Weights of a small GPT-style language model, trained from scratch on English Wikipedia.
Size: MLP 1536 tanh GELU, vocabulary 8192.
Architecture: LayerNorm before each block, learned positions, biases, tied embeddings.
Training: a variant of Muon for these matrices, 575M tokens, 8771 steps.
Each number is 128 + 24 x the weight over its row's rms, rounded and kept within 0 to 255. Layers, rows and columns count from 0. The size above them is the row's rms in percent of the matrix's.

# layer 6 MLP down, 384x1536, rms 0.0266, rows 320-383, columns 1152-1247
size [ 93  97  99  98 102 105 101 102 103  95 102 103  99 101 101  95 103  98  99 104  99 101 103 103  97 101  97  98 100 105  99 100  98  98 101  95  98  95 102 100  96 104 101 102  99 100  96  94 101 106  96 106 101 102 102  99  99  99 101 103 102 100 101 100]
[[121 141 117 130 153 111 124 140 101 172 108 136  88 102 121 142 118 104 112 122 124 124 125 121 156 143  96 125 117  91 123 162 125 152 133 121 123 111 135 146 141 141 147 114 113 159 154 136 119 153 156 124 137 151 164  87 194 165 147 100 152  90 134 152 112 107 126 135 137 124  79 138 119 148 171 130 119 157 154 106 153 121 134 103 149 129 117 146 101 129 146 171  87 179  95 127]
 [147 101 158 133 156 115 145 120 127 171 138 128 117 133 145 157 173 109 110  78 142 128 110 163 123 132 115 126 136 126 145  93 138 114 146 129  86  73 120 118  98 118 158 164  90 129 162 161 156 116 121 111 132 113 148 105  94 144 130 121 114  84 133  95 150 111 133 103 121 101 161 127 111 102 141 125 101 142 162 111 114 162 101 133 131 114  89 110 153 118 160 144 134 164 137 167]
 [130  78 147 153 144 137 111  95 108 135 122 158 148 146 137 141 127 109 182 155 121 156 120 163 109 119 168 162 138  96 133 151 113 152 155 150  94 122 137 135 100 132 180  63 109 129 118 165 148  99 104 148 119 106 118 164 141 118 123 100 144 111 111 110 125 133  98 122 135 112 144 116 116 111 153  94 122 116 138 110 136 145 131  87 115 117 127 138 133 147 149 131 124 110 136 104]
 [100  80 134 136 154 138 124 171  86 160  99 183 104 149  94 125 176 101 147 136 118  90 129  89 103 117 107  82 113 146 117 107 128  94 146 133 156  99 144  99 134 159 153 154 148 121 152 117 138 138 120 126 117 168 100 142  75 129 159 180 131 115 153 132 120 102 147 129  83 130  87 130 140  89 109 101 120 123 137 144 144  85 122 156 128 130  78 124 140 105 109 113 143  74 132 157]
 [155  95 117 148 137 103 127 155 151 150 106 114 114 158 129 123 171 157 127 122 166 106 153 100 115 101 128  76 143 114 160 153 118 113 116  71 134 123 117 117 118 162 141 164 111 131 117 105 146 134 112 164 133 152 135 122  99 135 161 146 141 136 100 149 131  99 166 126 100 127 121 119 144 170 131 161 132 112 121 144 124  77 109 176 135 120 135 112 117  87 111 125 124 104 146 119]
 [138 147 164 104 179 110 128  88 118 108 130 149 113 100 142 150 128 136 126 121 121 124 140 100 104 146 141 126 140 144 134  95  99 147 133 136 171 130 118 117 146 125 119 158  80 125 123 144 116  96 172  91 117  97 132 131 107 173 122 141 119 160 127 156 153 130 111  97 109 131 106 161 153 132 180 114 142 147 138 110 124 150 108  54 136 126 121 105  87 112 122 181 115  83 144 114]
 [114 117 133  98 173 112 126 128 110 128 160  85 148 108 173 114 118 139 105 127 178 144 146 138 123 117 156 118 129 169 140 158 141  71 131 127 175 134 135 114 133  87  99 133 110 146 177 109 117 149  87 145 102 120 114 125 117 124 131 113 145 125 139 144 110 181  91 147 119 104 127 119  82 112  99  95 123 106 138 122 161  86  97  76 145 151 116 140 142 103 165 122 139 131 116 174]
 [125 137 117 130 145 119 154  83 153 135 111 147 163 160 107 159 187 105 133 165 129 130 115 119 149 106 120 104 151 100 118 144 150 165 161 163  96 145 113 118  88 159 105 153 125 130 119  98 110  87 150 147 160 156 138 138 118 119 108 114  96 145 105 101 136 130 130 111 148 110 101 122 140 168 139 138 108 149 181 142 148 124 168 136 149 125 115 112 157 121 146 165 143 115 137 125]
 [157 131 148 118 137 115 122 136 139 179 165 140 102 102 127 157 127  82 157  84 108 130 161 124 109 129 156  68 110 139 127 120 143 144 117 132 146 108 145 152  70 148  94 128 125 116 138  54 115  75 158  89 127 117 161 128  76 143 128 143 126 110 109 168 121 103 161 106 151 139 140 133 137 140 185  89 137 135 136 130 114 120 113 141  87 142 138 121  86  71 135 160 129 105 161 143]
 [120 114  92 153 168 122 121 146 108 155 141  84 123 155 111 134 152 122 122 100 123 144 134 116 102  98 115 168 113 144 139 100 148 119 152 156 111  99 130 110 102 111  79 118 138 170 178 141 200 132 130 108 159 119 165 167 132 146 161 104 163 125 130 124  99 129 141 107 123  70 156 142 125 135 108 146 140 129 113 149 133 156 124 164 133 153  90 139 197  89 151 130 141 131 161  92]
 [ 80 113  98 142  65 143 137 110 141 125  59 148 178 140 151 108 120 158 105 103  91 149 153 152 137  91 102 133 144 134 120 120  79 128 113 163 113 142 175 127 112 145 145 118  89  74 112 142 168 106 120 143 137 143 108 139 129 131 141 136 148 108 131 116 138  85 123 132 133 119 116 126 138 132  90 115 162 112 125 206  97 110 126 128  91 152 118 171  97 179 125 129 133 134 139 101]
 [141  91 162 148 137 119 133 141 110  80 103 134 112 150 132  91 103 123 134 126 129 131 148 128 125  98 139 123 113 159 170 157 136  90 167 105 175 126 176 124 138 156 136 119 140 129 108  81 110  99 113  81  94 165 160 140 131 118 105 125 109 130 168 137 107 108  97 127 138 118 111 133 117 166 135 151 154 104 125 158 137 141 132 107 129 124 121 109  82 101 148 137 122 124  72 103]
 [133 125 116 116 136 124 151 149 118 160  68 160 156 155  98 120 108 122 111  87 165  79 171 135 154 139 118 148 156 136 100 122 157 148 117  87 136 156 164 156 134  99 145 128 147 133 121 129 146 109 136 156 115 178 132 110 112 110 123  71 120 132  83 120 106 123 123 122 131 144  97 149 129 114 128 156 169 120  98 130 157 163 154 109 130 158 136 149 177  97 161 140 126 144  99 118]
 [129 202 151 139 149 155  94 163 129 126 111 110 117 150  89 159 125 146 142 115 137 171 158 122 123 131 152 145 123 148 161 129  83  95 180 118 122 154 133 187 145 129 143 116 148 154 158 121 134 148 117 145 160 118 139 102 144 109 128 114 122 157 129 115 156 148 124 118 109 166 135 151 147 117 152 125 140 120 132 149 138 134 127  99 135 130  94 123 168 131 105 140 167  86 169 112]
 [ 81 136 136  85 135  56  70 133 129 106  83 121 140 101 135 108 107 136 171 148 173 180 157 117 140 151 167 136 125 130 177 148 127 125 138 166 141 116 106 145 146 146 104 115 158  93 122 153 110 134 100 145 156  75 134  74 157 137 143 141 114 123 133 127 157  96 146 168  89 147 113 122 133  94 138 135 139 120 109 163  90 132  87  96 134 148 140  99 138 149 108 156 131 118 113 141]
 [143 115 112 137 113 130 156 145 120  89  91 191 129 125 143 137  83 132 169 162 123 128 117 182 113 151 126 137 122 109 137 142 143 121 175 118 129 120 116 157 114 110 136 133 150  92  92 167 119 143 127 133 110 116 129 130 124 123  98 134 127 118 145 105 109 157 176 159 145 132  92 167 127 130 146 140  94 120 103 137 105 132 116 153 167 109 123 153 151 112 141 118 130 103 129  90]
 [131 132 119 123 131 141 123 146 155 137 138 158 127 151 102 144 160 107 125 109 111 135 122 130 159 133 130 115 124 107 125 112  89 139 123 107 106 125 129 131 143  59 112 106 107 116 106 104 114 161 120 107 161 178 126 109  78 134 127 134 122 170 133 130 167 175 140 125 146  88 103 103  91 133 101 125 109 138 153  83 149 121 142  73 136  67 150 135 138  87 109 127 123 127 141 110]
 [126 152 176 100 168 116 116 130 133 113 123 157 133 122 145 127  98 158 131 138 158 130 117 145 125  87 143 113 135 107 177 157 133 128 135 118 126 119 159  99 151 117 164 116 142 139 145 187 152 109 125 145 126 151 157 127 157  89 145 112 135 112 147 111  71 123 142 114 152 122 142 114 145 135 124 105 167 132 117 113 127 132 112 170  90 162 118 114 141 155 124  94 129 126  82 146]
 [156 148  64 124 114 117 108  94 119 147 124 117  99 115 124 163 180 107 116 131 118 138 113  98 138 136 110 121 128 157  23 124 128 144 152  85 149 103 166 128 124  94  93 101 136 127 106 113  99 130 149 178 104  96 100 115 129 130 114 134 121 109 158 107 112 142 150  79 134 130  90 106 112 132 117 112 151 167 140 114 143 130  91  97  88 117  86 109 122 119  84  73 123 111  98 120]
 [143 112  97 114  81 139 150 165 153  69 188 114 106 109 137 135 135 131 112 152 130 134 142  69 115 125 104 138 159 120 147 100 130  89 138 138 150 150  95 136 143 101 102 138 199 107 118  90 110 179 141 114 137 120 104 129 116 139 134  97 114 117 118 116 125 132 150 128 166 117 139 141 126  98  91 127 161 112  84 178 126 141  66  98 135 142 168 132 171 126 138 118 116 155 122 102]
 [156 139 146 113 160 108 122 123 162 191 115 135 115 113 147 118 159 135 164 126 144 132 144  89  80 142  99 137 150 136 137 142 130 126 115 112 147 142 132 149 121  87 129  98 109 126 131 130 125 141 139 143  93 182 134 136 125 107  94 164 128 110 120 145 126  93 104 105 123 120 115 175  77 169  98 103 123 138 137 104 151  90 160 197 102 113 120 155 110 137 152  71 117 112 109 168]
 [135 133 120 151 145 109 124  93 115 113 114 133 117  97 104 156 132 114 155 114 121  93 167 128 118  93 135 131 134 139 172 118  86 102 111 130 116 100 110 107 101 147 156 107 156 111  95  99 128  92 140 146 128 124 132 129 135 122 143 136 161 134 101 150 100 157 107  91  91 140 146 153 155 152 129 157 167 158 133  75 115 152 129 152 140 138 117 116 127  99 121 147 163  90 104 162]
 [155 141 186 151 140 158 144  96 105 121 161 133 108 127 121 136 133  93 139 154 130 125 108  87 143 135  80 105 112 123  95 122 172 126 116 175 101 110 157 126 121 105 115 131 145 106 139 122  93 124 122 139 107 108 128 146 119 109 127 119 121 121 146 116 145 104 122 109  87 142 113 138 172  75 113 126 138 154  99 104 137 111  99  98  86 125  87 145 108 158 111 119 118 120 122 125]
 [120 129 128 165 115 131 135 132 102 146 134 160 116 123 143 153 118 126 156 129  93 162 134 153 149 149 130 142 141 136 110 147 116 154 143 135 125 112 139 114 101 114 160 134 116 102 133 139 146 126 170 156 184 105 125 109  91 152 121  89 151 111 134 162 113 173 149 127 169 142 113 155 132 118 109  59 139 118 183 148 127 147  86  95 114 121 112 151  90 100 151 102 110 126 150  87]
 [159 151 139 102 154  55 124  94 145 151 123  94 126 153 179 139 153 110 150 111 102 155 159 167 104 133 149 138 133 138 126 170 142 140 145 139 101  87 148 125 137 131 117 115 135 111 150  71 115 178 151 117 130 136 119 137 170 144 125 126  85 144  86  97 112 157 107 202 111 119 124 172 153 152 126 114 144 115 167 122 128 123 135  90 139 126 134 111  82 114 122 180 136 133 114 159]
 [142 122 151 144 155 153 140 147 131 121 107 129 135 135 142 149 174 105 157 152 131 117  90 144 153 175 145 128  94  87 101 129 132 110  99 167  94 158 142  94 109 118 122 129 165 141 116 120 134 140 120 130 118 124 129 138 120 177 107 119  78 135  95 132 134  77 125  67 131 165 130 144 129 117 147 140 108 145  63 118 155 164 108 150 116 149 128 106 151 146 103 100 169 149 141 153]
 [104 158 159 129 104 173 126 122 112 145 110  58 118 170 136 151 156 129 139 114 153 114 140 124 146 199 105 143 126 101 139 106 136 136 112 158 152  86 105 173 136  84 133 112 144 133 131  79 161 134 146 152 116 105 156  98 122  84 110 152 100 100 141 133 126 126 149 151 152 136 137 168 155 120 112 137 104 130 135 138 110 111 166 155 204 122 150 108 133 154 168 150 147 124 100 101]
 [162 127 140 130 120 141 110 163 168 164 147 150 151  72 132  98  80 133 156 131 107 103 108 122 148 136  65 129 118 130 168 147 117 155 119  96 107 109 148 138 142 127 110 116 151 115 122 127 128 136 159 104 128 117 128 152 144 120 137  73 135 156 141 119 166 145  84 188 118  92 146 171 131 134 140 120 104 137 147 129  95 140 125 143 100 129 177 134 159  94 177 129  88 174 135 132]
 [116 135 101 100 151 129 146 157 140 126 129 129 124  98  94 126  95 153 134 139 154 149 127  95 157 130 126 133 133 128 153 135 128 117 120 145  77 166 129 139 195 146 164 112 116 134 111 115 135 149 113  98 103 179 120 101 116 122 137 110 110 109 121 159 196 131 130 111  75 114 111  96 121  71 131 150 137 146 159 154 126 140  76 131 200 136 140 134 132 162 175 122 162  89 127 121]
 [121 118 133 127 162  64 124 184  97 166 118 158 130 150 116 127 122 114 135 104 148  57 122  76 131 134 134 118 143  91 125 115 129 109 113  87 133 125 134 105 137 143 122 144 134 137 102 149 150 145 171  85 143 131 107  64 131 142 119 139 155 126 123 140 131 134 103 178  85 138 131 192 113 111 154 108 127 174  81 177 114 121 136  80 163 126 146 127 120 125 155 163 131 139 143  83]
 [152 101  69 151 164 128 154 126 180 124 147  96 122 118 124  91 144 136 143 128 125 143 158 109 155 157  88 106 138 140 114 152 145 128 137 117 134 108 137 110 144  89 129 103  95 157 141 121  70 131 120 128 162 130 143 133 137  99 105 134 130 104 126  74 133 134 158 112 108 124 111 171 120 132 138 145 143 153  97 121 143 113 116 168 124 124 164 146 145 125 129 187  84 137  92 107]
 [135 112 102  82 122 151 106 135  75  94 111 100 121 121 135 156 122 146 153 106 152 154 130 146  97 150 106 106 140 128  68 104 119 102 137 127 153 124 138 127 183 101 101 151 145 149 111 127  74 138 120 128 131 160 133 169 115 148 132 152 124 126 107 104 127 117 136 117  95 115 129 106 115 113 109 112 134 127  97 135 147 167 105 133 115 147 169 110 137 130 166 120 144 173 120 138]
 [129 139 117 115  90 134 109 105 134  88 121  96 124 127 115  89  90 163 119 142 126 115 143 151 120 134 110 134  94 121 112 100 109  91 121 141 148 117  79 135  76 158  98 123 106 148 123 139 134 113 107 142  92 104  91 126 164 159  94 121 109 132 117 124 156 123 112 164 163  60 101  92 161 116 155  63 110 147 137 126 104 127 157 154 129 157  85 130 120 121 145 125 157 140 134 115]
 [161 140 122 113 130 126 166 130 112 155 155 141 137 134 108 137 149 132 140 110 127 134 140  96 106 142 169 136 133 109 110  88 198 157 141 122 143 121 149 169 135 133 133 115 142 111 116 156  92  90 119 135 125 137 145 139 139  98 173 138 123  96 144 122 124 156 109 111 104 159 144 163 131 178 105 165 171 113 149 144 117 144 149 131 135  97  81 150  86 118 133 117 165 110 125 117]
 [ 98 149 111 140 114 138 108 126 111 139 107 114 118  87 148 107 162 161  81 165 126 125 113 159 108 110 142 142 117 156 109 131 170 142  89 162  99 131 142  84 120 141 105  91 120 178 108 133  75  80 142  99 141  82 138 130 144 126 117 119 138 133 142 139 137 152  96 141 127 146 165 149 164 147 130 127 163 158 120 115 110 128 180 131  92 141 126  99 123  98 135 166 112 110 139 135]
 [ 68 126 104 127 138 125 138 149 177 138 163 132 146 126 123  91  78  80 111 183 131 143 107 132 118  79  89 126 156 127 169 121 107 140 181  96 114 135 128 153 157 144 139 137 131 150 105 102 125 125  98 156 118 116 106 100 137 150 116 177 116 113 121  98  86  89 143 107  94 148  87 123 162 114 127 138 106 142 127 142 128 134 136  73 132 119 161  87 131 115 144 123 145 110 174 172]
 [ 98 124 106 130 177 101 119 150 110 151 171 146 113 173 150 169 115 143 156 169 155 144 105 156 144 143 150 122 170 149  65 121 135 116 120 155 135 124  94  99 127 163 157 107  91 158 131  99 136 113 123 115 112 161 121  99 164 164 137 133 104  97 146 119 124 157 156  98 116 127 113 138 124 121 144 138 129 104 156 162 126 151 147 148 111 109 125  95 118 136 114 125 100 131  97 115]
 [120 109 118 144 122 175 134 123 151 111 113 127 121 168 121 127 103 116  67  97 150 111 125 118 108 123 111 141 123 107 140 152 125 132 113 113 166 156 100 108 153 145 138 120 158 164 107 147 133  78 119 152 157 131 135  88 117 158  78 101  98 153 100 103 147 148 134 122 114 153 139 135 138 162 107 145 140 128 104 128 110 130 150 188 134 155 124  98 168 154 117 144 147 138 100 114]
 [120 103 150 154 163  92 156 162 151  92 109 155 157 109 126  96 125 112 148 148 135 123 135 157 141 115 125 152  99 120 117 129 127 107 113 120 143 156 148 117  88 120 120  94 121 117 125 175 158 103 161 112 169 148 164 114 136 129  88 128  98 122 115 148 119 118 105 130 121 126 134 105 132 141 124 125 120 153 153 145 136 150 124  89 132 131 148 104 124  90 155 154 137 139  97 160]
 [100 123 131 148 120 149 108 107  95 171 128 166 120 114 136 121  89 131 171 113 111 160  97 134 134 108 147  98  95 103 178 151 138 141 126 152 110 107  70  95 116 138 119  97 119 124 127 164 109  82 165 119 104 165  95 137 148  98 127 154 154 154 179 131 135 114 111 163 115 111 144 144 152 166 105 125 102 116 134  98 160 126 143 131 178 143 143 112  98 142  97 140 175 124 110 153]
 [133 136 142 154 152 135  76  92 131 112 114 126 138 131 132  96  92 116 120  80  79 113 164 152 109 106 154 144 117  78 135 172  72 137  96 150  72 123 138  93 125 129 159 142 144 133 131 135 143 113 147 150 161 142 173 130 157  92 115 114 140 111 143 125 159 168  78 173 138 179  79  84 107 149 141 109 108  93 151 124 128 143 159 125 114 168 114 123  94 156 180 127 162 146 149 142]
 [165 141 110 142  99 119 141 136 110 110 118 131 125 138 140 108 128 110 103 134 143 147 142 140 144 142 145 148 125 173 145 131 136  68 102 136 131  64 117 136 159 117 143  99 129 128 123 108 145 122 159 191 142 153 141 140 116 149 161 163 151 123 159 104  76 126 129 182 124  96 125 106 174 114 173 133 139 116 118 156 141 151 114 145 115 165 130 100 140 143 117 150 154 114 105 140]
 [137 145 146 119 129 106 136 118  98 146 113 106 104 150 123 128 140 123 113 159 168 113 112  73 154 151 133 144 122 121  68 148 141 144 139  92 126 119 147 139 122  86 114 144 123 150 134 149 104 188 161 131 122 144 103 118  85 101 144 120 140 127 133 160 141  98 147 125 140 125  97 154 120  88 152 134  99 101 140 140 142 151 154 100 145 109 164 137 114  89 102 127 101 134 115 141]
 [140 122 167 126  95  76 157 111 142  93 136 145 106 128 144  77 107 105 159 103 127 105 162 160 113 121  69 106 136 126  75 139  92  97 118  99 138 151  77 118  97 139 147 142 126 111 130 145 185 136 100 180 107 143 105 113 164 100 144  99 147 151 183 134 131  97 152 114 129 172 126  82 125  91 117 182 101  89 104 147 165 158 115 133 105 113  98 141 115 154 120 107 162  93 126 182]
 [148 106 113 124 141 139 148  92 155 126 150 120 118 122  95  97 130 175 127 168 154 119 146 114 145 113 172 127 158 107  97 157 132 153 152 129 146  89 163 132 139 161 104  97 125 143 107 123 106 114 136 154 111 134 156  94 136 140 133  84 112 169  91 140 130 124 129  99 139 111 103 140 168 147  79  98 158 122 109 133 159 111 126 120 102 130 141 135 154 129 110 145 129 121 107 136]
 [131 125 131 157 153 116 111 114 110 124 130 119 134 125  87 143 123 150 138 147 111 145 134 155 129  86 127 163 141 129 159 105 141 116 114 145  76 149 152 139 165 132 122 128 119  85 117  83  76  65 130 135 152 114 151 142 137 118 106 114 168 120 106 129 129 109 141 165 111 129 106 149 161 104 110 148 134 119 165 106 150  88 105 147  86 124 153  76 136 112 123 141 109 132 142 117]
 [177 125 146 129 125 138 150 180 107 132 152 100 169 131 103 118 146 148 135 139 164 124 122 140 114 128 134 138  92 154 110 150 109 121 120 148 138 148 117  86 114 119 172 101 163 181 131 106 119 144 113 105 137  79 138 154 143 124 150 155 158 136 115 140 159 124 133 124 139 117 109 130 124 128  81 150 122 101 141 119 118 116  93 138 115 129  99 102 104 111  84 135 164 105 135 163]
 [128 133 155  87 119 126 106 165  93 142 110 121  92  79 130 127 107 118 139  85 136 104 169 115 136 156 147 136 121 113 101 127 166 116 121 120 148 139 115 128 145 162 110  94  69 126 149 116 113  62 136 148 121  97 109 119 136  99 116 125  77 109 128 129  75  77 133 173 130 112 124  94 111 104 115 132  92 151 125 116 110 158 100  72 132 123 162 110 157 152 118 123 140 117  99 125]
 [110 143 121 132 100 122 116 144  99 129  98 137 138 122 126 137 127 156 133  91 110 145 111 126 131 113  98 157 139 178 126  74 158 135 119 126 165 127 104 149 124 110 121 136  88 114 136 107 175 113 129 152 125 120 132 131 117 133 166 108 176  79 140 103 124 152 147 149 138 165 126 156 147 111 167 122 116 120 126 144 115 161 129 115 112 191 126 104 132 146  96  95 107  99 140 144]
 [128  71 107 112  94 133 132 129 128  71 117 150 132 154 128 117 100 143 136 121 133 145 169 156 113 135 113 121 110 163 164 105 106 133 124 193 117 111  85 122 132 115 151 130 114 101 110 135 159 148 152 117 108 131 152 123 144 103 152 133 101 150 124 150 120 109 131 113 112 108  98 113 190 122  55 150 142 132 105 146 140 135 147 107 111 115 121 160  98 113 154 154 127 110 105 163]
 [111 140 145 117 130 179  86 139 176  81 146 190 115 162 142 110 142 131 135 131 151 126 133 156 136 125 161 145 111 182 164 142 202 144 115 149 105 104 103 125 146 128 114  94  89 141 136 107 148 122 122  99 132 154 152  81 129 123 170 151 135 138 113 124 143  98 177 113 111 111 112 103 155 143 171 188 103 133  91 109 162 138 134 118 135 135 139 141 115 109 156 132  87 100 145  89]
 [137 132 150 138  90 111 119 110 101 110 151 106 120 121 136 117 102 150 139 131 117 141 138 168 115 113 150  92 133 131 155 126 164 128 148 139 129 137  99 124 120  98  95 128 109 120  88 164 117 127 144 195  99 131 121 150 136 144 123 145 129 118 116 123  69  96 130 172 117 134 117 100 170 126 131  77 117  87 130 142 154 124 113 114 120 126 168 193 129 166 145 156 106 134 172  97]
 [115 126 142  89  75 167 135 141  84 123 106 143 107 106 142  96 108 209 114 115  97  98 119 166  88 120 138  73 119 174  74 132 139 133 137 172 118  85 177 100 121 136 153 117 148 146 139 131 178 121 157 135 127 110 125  80 207 149  88 119 148 141 127  98 124 166 148 144 139 167 139 161 130  90 128 126 128 115 134  74 141 146 133 101 104 118 131 171 107 158 114 118 142  88 148 158]
 [120 165 116 136 123 127 118 161 163 112 123 135 131 141 134 136 147  98 126 132 101 135 147 102 140 123 100 136 168 111  48 118 117 144 140 125  98 111 111 169 114 105  96 118 173 125 108 112 125 114 127 142 171 106 126 136 138 130 119 130  98 130 130 123 141 133 123 148 112 127 131 141 147 126 129 115 116 104 131 137 144 128 140 131 119 101 128 165 116  75 141 139 133 119 105 177]
 [139 150 139 133 139 115 125 129 112 144 132 120 130 127 122 125  89 145 156 113 126 161 143 114 109 109 131 151 142  95  69  98 130 128  94 115 150 150 131 142  87 169 109 146 170  93 158 132 121 146 141 155 144  83 139 115 132 120 134 127 209 151 152 127 139  98 136 108 167 109 105 126 146 152 182 121  98 123 134 127 102 133 132  98 171 128 119 125 160 147 135 130 105  63 125 115]
 [ 87 111 153 128 127 143 116  89 148 186 100  95 103 116 116 104 116 135 130 133 161  83 131 110 143 133 110  83 130  96  68 130 103 152 114 138 136  93 161 129 128 132 109 130  88 158 149 149  84 124 142 113 184  93 137 113 154  89 144 116 146 104 141 136 120 116 111 155 115  74  91 124 107 120 110 126 129 124 120 114 130  68 143  78 135 110 127 107 133 152  77 139 118 108 105 118]
 [147 112 114 175 119 202 155 157 140 152 109 139 101 149 134 138 165 139 123 150 120 125 156 150 159 114 157 163 122 129 126 144  94 133  90 185 116 127 117  99 146 161 160  91 142 168 134 104 107 133 134  98  88 144 113 134 105  87 112 115 140 136 125 112  89  85 107 144 145 115 116 127 126 151 139 160 134 103 134 140 153 164 135 165  96 100 140 132 124 131 153 117 131 120 153 111]
 [146 115 148 111 123 115 148  54 166 129  96  99 152 124 125 128 120 133 164 149  71 111 114 143 152 141 123 135 111 136 112 145 130 108 109 116 110 122 126 128 172  77 129 156  93 135 154 101 130  92 115 100 124 160 152 130 124 136 132 126 165  95 124 124 111 123 101 139  57 150 120 205 104 124 137 113 152 132 153 162 159 156 139 121 107 133  86 165 119 129 165  84  97 102 184 113]
 [113 131 130 113 136 110 120  97 179 210 104  95 119 116 150 127 113 137 109 128 155  86 128  86  91 112 146 134 114 118  42 123 183 142 109 114 110 115 151 106  78 108 149 126 118  70 118 101 102 171  95 116 151 116 142 130 152 132 141 130 171 123  40 160 147 133 171 128 110 125  96 173 160 119 144 143 137 137 147 138 128 101 179 105 131 130 115 150 110 117  96 132  91  91 129 121]
 [ 83 136 149 161 135 120 146 111 134 156 127 125 167 139 117  97 129 156 110 172 105 152  99  78 133 147 129 146 116 108 156 104  98 153 121 147 140 128 117 108  81 101  99 105 147 134 144 118  98 178 154 104  94 117 119  89 159 140 152 131 171 129 148 130 113 126 138 111 120 145 107 138  94 150 132 132 127 168 181  96 100 114 118 145 133 150 115 142 133 144 184 108 140 117 122 160]
 [137  92  77 107 126 144 152 133 117 115 140 137  84 126  98 115 143 127  40 105 135 151 149 132 118 178 156  88 131  91 162 136 108 122  95 165 170 103 129 153  91 108 152 123  77 154 145 158 128 128 102 111 118  76  99  94 154 114 137  60 141  93 122 102 115  96 123 194 174 108 149 119 180 134 158 146 170 121 103 149 137 140 151  95 197 169 129 152 127  75  86 140 155 124 149 138]
 [156 140 153 123 161 139  91 115  74 106 173 130 129  83 120 154 101 106 128 126 152 179 133 111 141 127 122 143 144 128 130 125 115 166  76  85 135 126 122  95 150 140 104 129 115 135  89  98  96 151 135 140 159 135 128 152 142 120 109 132 133 119 130  89 111 147 137 157 100 109 167 114 203 110 112 109 113 149 132 136 164 139 131  85 137 129 140 138 141 118 155  59 124  87 162 106]
 [139 132 128 147 151 109 152 126 143 150 127 165  79 159 154 172 124  98 139 149 110 172 111 140 129 150 116 109 147 164  84 123 130 115 165 121 198 124 128 157 132 138 115 137 121  91 132 140 153 142 148 157 138 149 136 141 108 108 126 122 102 116 156 112 117 135 129 116 121 121 150 143 113 132 137 123 144  97 102 110 117 117 168  95 171 125 124 154 152 139 143 146 144 148 118 123]
 [101 112 106 110 124 149 128 146 105 107  90 112 122 155 101 130 154 171 101 138 169 142 127 112 101 133 121 153 115 138 107 137  81  90 115 105 164 153 132 108 125 151 103 138 126 136 143 117 101 150 104 104 136 145 181 118 118 127 108 136 191 117  90 129 131 102 136 134  85 149 169  78 106 148 104 161 138 139 114 108 147 121  81 107 124 174 146  61 130 135 134 102 112 107 148 143]]